python train.py --num_attention_heads=3 --bias="all" --optimizer="soap_variant" --lr_mult_o=0.855 --final_lr_fraction=0.1
Each number is 128 + 24 x the weight over the matrix's rms, rounded and kept within 0 to 255. Layers, rows and columns count from 0.

# layer 8 MLP up, 768x192, rms 0.128, rows 309-333, columns 64-127
[[122  85 148 131 124 133 109 112 143 147 156 121  96 133 157 103  86 150 122  69 138 128 167 176 117 158 101 138 116 125 162 127 128 104 153 150 164 133 141 125 155 105 136 135 143 150 105 128 145 101 134 172 110 123 117 112 170 154 121 145 185 155 154 121]
 [123 100 166 112 116 135 155  98 125 138 138 113 129 167 110  79 115 150 120 155 123  99 156  76 141  62 118 137 125 123 124 152 157 138  98 105 122 127 135 139 107 106  90 177 140 118 108 196 100 149 136 172 129 190 136 138 148 139 145  80 136  74 144 158]
 [137 179 132 134  78 155 116 111 129 167 156 146 105 134 137 102 113 132 105 137  88 158 109 104 124 152 112  67 156 149 151 125 137 125 133  96 116 135 153  95 130 148 147 134 112 135 131 128 127 145 135 105 153 148 122 127  98 127 133  65 113 121 111 131]
 [170 144 113 128 121 135 111 153  88 110 151 156 128  92 166 132 131 117  89 107 129 122  99 132 190 122  88 138 145  92 153 128 134 109 135 157 106 126 106 128 119 110 130 156 117 133 126 120 116  87 129 134 133 141 156 107 111 120 137 105  97 177 117 150]
 [ 86 151 141 130 139 177 134 159 157 127 137 106 127 115 117 124 140 144 151 121 146 117 117 138 119 177 126 109 116 108 150 139 110 115 121 119 137 110 120 123 156  88 121 118 141 124 119 107 101 144 127 103 127 147 160 100 111 139  97 154 170  96 103 152]
 [131 166 122 147 146 134 114 101 141 143 120 119 135 123 114 116 176 146 123 121 144 124  87 118  99 117 136 113 151  77 138 144  45  88 105  66  85 137 108 161 141 174 136 151 108 122 117  93 111 143 100 112  84 166 113 123 115 133 166 120 123 121  92 131]
 [152 164 118 151 137  92 136 143 139 131 138 141 101 137 140 166 126 154 118  64 125 148 110 169  68  97 106 122 120 132 137  73 120 122 146 155 132 103 128 135  96 123 136 132 110 156 127 118 115 100 118 127 160 125 124 125 105 114 120  86 137  81  63 119]
 [138 162 121 114 138 101 171 102 137 134 132 146 147 138 137 124 105 152 121 144  84 136 142 105 119 166 171 119 166  96 125 132 164 136 145 129 144 127 108 115  96 141 138 132 114 130 129 132 109 124 138 125 110 116 149 145  62 119 106 143 173 118 113 120]
 [ 81 108 143 115  97 133 124 125 131 111 143 128 127 105 118  81 124 172  83  82 131 118  77 156 158 115 102 153 100  96 163  96 109 128 115 112 119 131 103 137 149 165 135  87 145 153 101  99 152 115 122 174 137 119 146 122 178 167 156 143 158 155 136 100]
 [153 141 105 112 156 144 163 119 128 127 143 109 132 100  93  55  84 167 131  89  92 101 115 131 164  96 160  85  63 157 118 145 148 103  88 148 112 142 153 140 118 135 130 140 146 149 128 129 119 148  85 185 147  92 132 111 134 143  89  95 162  67 143 133]
 [113 137 160 111 115 129 116 110 166 162 141 143 149 120 138 110  96 128 194 163 110 108 146 106 155 112 123  93 154 153 172 146 186 158 105 131 115 108 154 126  97 141 130 126 111 117 123 168 145 131 124 119 117 128  89 127 137  97 132 152  98 104 162 142]
 [126 131 128 115 108 128 105 113 133 109 107 138  84 129 104 130 119  83 154  76 121 123 154 120 106 154 128 121 106 106 160 117 147 110 119 171 157 107 126 128 138 137 151 126 119 151 102  86 139 133 133 129 105  96 127 107 129 181 114 145 148 122 169 123]
 [150 114 119 100 142 135 111 150 121 176 115 136 114 109 137 118 118 162 124  82  96 171  84 130 104 123 141  98 116 152 130 159 148  73 106 142 103  98 141 110 127 107 178 119 112 114 106 167 113 166 110 116 150 123 164 138 159 144  86 104 139 162 130 116]
 [159 134 127 131 147 123 136 120 127  92 124 143  97 110 110 121 184 129  85 137 123 144 114  90 134 130 129  92 130  97 128 123 176 147  77 136 120 138 158 127 117 111 117 117  69 155 125  90 134 130  80 114 114  97  96 182 132 112  78  96 163 109 111 122]
 [116 119  93 143  99  64 125 174 144 135 133 118  60 129 120 118 131 147 155 127 104 123 107 129 128 176 162 114  93 124 142 132  92 143 147 140 187 116 138 144 153 127 105 159 141 100 142 118 143 119 131  42 120 122 146  85 143 138 129 151 139 156 112 132]
 [ 98 145 111 154 124 148 143 155 126 147 113 123 138 113 125  98 129 136 105 150 160 169 148 147 152 133 164 109 158 127 118 165 134 149 116  95 108  69 107 119 165 126 107 127 107 156 157  91 169 132 123 172 167 119 109 118  86 124 131 121 135 139 106 105]
 [117 119 126  88 162 116 127 131 107 163 103 109 113 146 164 117 132 121 172 106 107 124 130 145  96 133 146 150 135 125 178 148 114 115 112 121  84 130  99 101 111 157 130 121 116 114 142 134  93 135 153 113 112 152 163 133 133 131 143 124 114 159 142 130]
 [ 79 143 139 156  88 131 105  99 124 125 181 143 136 165 115 109  83 188  90 104  71  63 157 121 166 126 106 121 132 150  72 138 130 161  92 122 122 145  80 114 164 163 106 112 100 120 143 133  79 133 144 163 124 105 100  95 112 163 188  97 122  99 137  84]
 [119 136  96 158 142 109 153 168 139 157 128 123 121  91 107 143 141 152 142 125 113 139 115 107 112 114 141 115 104 154 111 191 146 201 124 145 162  87  76 110 128 139 135 149 147  96 125 107 173 128 156 153 104 166 109 161 107 127 122  95 136 143 137 161]
 [105 146 131 141 131 104 113  72 147 167 121 100 105 145 115 112 151 137 152 107 131 127 113 136 152 147 175 159 169 109 113 108 145 158 145 124 100 117 129 124  88 144 134 134  98 143 136 104 137 141  96 136 131 146 110 127 137 138 117  67  77 136 126 135]
 [120 158 132 115 140 164 142 117 141 138 129 101 144 147  76  74 120  96 189  80 113 137  99 166  93 165 135 120 148 109 145 109 163 118 134 131 144 117  63 106 115 139 121 108 109 125 113 119  98 121 153 149 111 141  81 154 136  92 116 100  97 124 154 157]
 [164 111 133 121  73 128 117  95  96  91 120 170 132 121 131 133  75 169 137 125 125 126 165 141 143 155 143  94 149 152 120 115 131 157 134 120  81 126 119 114 119 127 139 125 111 146 150 115 131 113 163 167 139 133 140 182 113 119 119 121 141 171  85  96]
 [129  86 169  79  97 164 145 114 123 128 112 140 145 117 139  84 145 173 133 131 134 131 179 123  89 162 120 165 121 148 150 133 132 128 120 148 118 166 105 146 111 125 129 143 103  88 122 156 155 104 144 149 106  98 142 104 131 167 115 121 141 119 138 143]
 [150 165 119 137 153 125 154 117 132 152 126 120 103  83 187 164 102 131 142 126 123  95 122 174 166 130 130 123 106  73 176 155 110 102 125 174 133 115 112  87 131 112 168 155 106 128 164 109 120 143 166 111 111 128 174  94  91 137 131 147 142  78 114 119]
 [141 125 102 103 102 119 123 144 175 138 125 108 135 114 132 151 146 126 116 116 121 151 135 147 150 133 148 141 149 153 153  87 135 129 146 100 107 144 144 135 141 137 136 145 107 134 110 143 119 137  97 149 120 153 114 158 110 147 139 149  96 127 156 166]]
# layer 8 MLP down (transposed), 768x192, rms 0.136, rows 309-332, columns 64-127
[[152 109 145 158 133 132 117  93 177 121 107 169 146  84 116 147  86 105 123 127 129 110 120 118  90 125 140 172 128 144 104 157  97 127  59 125 189 107 146 111 128  85 137 160 181 166  93 152 103 147  98 142 132 144  91 140 132 104 144 128 164 185 122 198]
 [132 123 113 140 111 111 146  81 111 154 148 105 125 124 123 171 122 133 156  88 105 173 130 111  96  92 104 164 117 112  98  94 146  99 125 147 132 144 147 121 156 142 124 153 151 114 132 118 129 171 175  72 123  97 134 138 105 117 126 126 112  97 164 107]
 [170 137 138 147 141  95  93 120 113 136 125 118 123  75 112 151 157 111 122 130 130  99 151 162 150 128 137 113 172 112 110 116 108  94 146  76 149 122 133 113 148 133 137  99 105 128 119 147 124 122 120 158 140 125 145 161 163 128 129  87  97 109 106 117]
 [126 114 147 155 141 141 139 108 110 134 169 133 103 155  91 118 126 142 120 112 121 143 111 143 150 174 135 132 124 147 118 175 128 139 139 129 125 103 120  82 127 140 159 132 109 105 144  95 153 117 134  87 128 140  79 168 134 137  96 129 116  92 149  95]
 [ 83 115 120  88 179 139  93 152 126 137 135 117 125 109 122 130  90 130 187 138 101 131 122 103 105 169  94  97 114 137 155 107 132  94 147 135  75 164 176 136 151 153 115 127 127 143 155  90 104 148 160 110 131  80 128 120 166 111 165 145 131 163 155 150]
 [159 150 123 129 136 114 141 137 108  99 139 159 139  86 122 113  64  94 150 119  95 143 107  93 124 160 145 104 114 107 156 148 109 134 130 135 172 152 107 141 126 122 140 139 182 135 113 120 170 135 166 108 162 112 145 142  86 119 128 129 153 126 152  78]
 [124 110 137 162 100 154 129 178 116 137 118 152 150 175 138  92 156 124 134 112 135 139 153 128 112 143 175 107 126 108 120 144 104 153 139 137 123 117 142 146  86 151 129 117 112 127 161 157 102 114 109 131 109 126 106 108 138 134 121 124 162 153 150 124]
 [115  88 176 141 166 114 109 174 122 144 116 143 124 113 101 108 156 117 147  92 137 127 105 118 150 143 106 132 180 113 144 120 135 145 133 129 145 153 146 150 136 154 130  95 140 146 136 135 104 135 166 140 135 182 114 113 110  75 127 132 138 185 120 136]
 [103  93 110  94 149 153 187 105 104 111 149 148 129 102 156  95  88  96 153  88 133 101 117 166 127 115 111 163 136 104  82 117 100 149  86 135 125 146 127 109 129 118 124 136 107 115 148 126 111  92 148 162 144 133 144  99 109 182  40 103 113 133  82 178]
 [108 139 136 171 138 112  99 134 136 139 128 118  90 139 122 140 149 115 184 143 106 131 101 137 130 167 164  66 126 100 130 115  78  95  82 108 130 176 143 130 138 118  79 188 161  90 127 147 128 101 151 114 155 126 117 111 142 128 153  70 122 140 231  87]
 [124  94 113 125 165 151 110 139 131  95 116 122 127 136 148 111 124 120 170 139 113 121 152  87 121 130 119 103 144 181 168 108 160  49 122 139 143 116 106  88 142 182 131 150  78 111  96 154  95 158 102 131 109  97 144 167 137 134 150 136 157 133 121 135]
 [131 123 111  97 153 134  90 112 183  93 155 152 125 129 142 159 122 149 119 133 162 121 130 113 142 120 167 129 121  89 128  93  98 131 128 121  93 162 157 145 126  88 144 122 154 143 106 124 139 139 151 144 112 162 137 123 120 122 151 135 140  97 123 136]
 [134  94 139 146 144 152 146 109 154 109 143 119 155 121 127 138 148 141 153 124 143 116 110 113 163 103 133 159  68  89  93  90  94 130 116 140 129 121 168 112 112 121  82  78 122 116 167 151 130 146 120 121  79 130 156 124 124 128  99 164 101 150 112 105]
 [ 90 150 155 105 113 152  58 187 147 105  99  73 166 117 137 123 152  98 154  85 120 155 124 110  88 150 112 168 139  97  84 100  98 133 138 119 126 126 117 124 129 124  99 164 135 112 146 152  97 106 124 151 147 101 122 143 121 173  70 118 155 101 130 188]
 [146  81 139 109 151  87 136 126 161 112 111 139 152 150 125 157  75 135 156  75  94 129 126 122 111 150 120 140 151 132 106 124 127  96 159 106 170 155  81 206 103 137 158 186 102 140 145 129 136 131 149 127 108 139 116  85 120 143 127 145 162 127 181 112]
 [107 171 145 176 121 136 111 165 141 108 116 100 124 155 158 118 131 137 141 160 151  91 110 132 157 153 133 102 147 134 115 121 135 152 195 141 159 143 138  94 121 144 119  98 114 103 143 131 156 141  85  88 126 126 184 140 142  85 113 149  91 139 160 160]
 [141  98 136 130 163 133 139 132 150  87 149 130 150 119 115 104  78 156  99 125 109  88 114 138 108 137 127 147 124  95 111 154 156 110 104 124 143 116 132 182  98 109  93 130 128 176 175 147 140 144 119 101 106 209 141 115 171 177 130 114 160 111 152 126]
 [121 117 113 139  92 141 130  94 121  89 157 122 159 182 105 122 149 147 165 136 166 110 130 128 153 141 141 141 125 189 146 176 120 139 173 136 126 112 153 100 124 105 152 167 151 148 112 114 181 144 109 173 130 132 152  92  96 178 140 134 137 144 142 158]
 [137 114 126 136 151 135 132 164 150 172  89 175  83 109 141 122  59 109 136 131 141 148 104 117 162 117 128 113 118 152  82  99 114 159 111 102 141 114 123 138 126 153 122 152 154 124 133 153 124 161 132 154 105 134 173 130 119 121 102  98 139 135 151 128]
 [112 104 131 100 160 144 157 116 106 102 138 120 141 137 182 153 134 140 149 130  91 110 159 117 114 138  79 117 107 129 144 147 120 139 151  96 152 107 107 151 157 142 185 172 124 121 108 125 110 127 147 114 143 125 145 132 132 116 158 151 121 142  86 123]
 [149 111 131 153 128 138 119 110 130 167 150 135 142 112  98 128 124 127 149  95 125  94 155 120 103 127 134 128  99 110  54 127 130 131 151 150 109 177  93 124 136 135 162 112 121 178 105 155 154 149 113 127 133 115 143 112 124 184 107 151 163 145 102 106]
 [156 173 124 114 137 147 120 126 133 150 117 149 129 177 100  96 127 100  98 139 130 106 144 155 145 129 147 166 132 113 107  78 158 134 181 135 134 155 129  94  94 145  89 109 110 176  94  97 171 147 135 129  91 147 143 142 102 144 133 122  79 131 161 117]
 [151  92 102 159 133 104 137 137 109 135 147 115 104 147 120 144 102  85 137 144 117  88  80 123 131 106 117 100 124 100 121  98 133 129 125 132 107  92 164 105 157 145 103 107 121 154 117 137 110 133 119 107 121 138 173  98 154 107 148 107 115 143 146  88]
 [162 119 166  82 117 145 118 133 113 119 101 132 139 126 183 113 131  91 120 126 124 125 142 101 139  85 116 120 128 133 137 124 122 159 137 184 184 118 149 139 106 154 167 140 135 126 115 154  85 105 143 142 138 132 125 130 119 180 153 154 150 148 140 151]]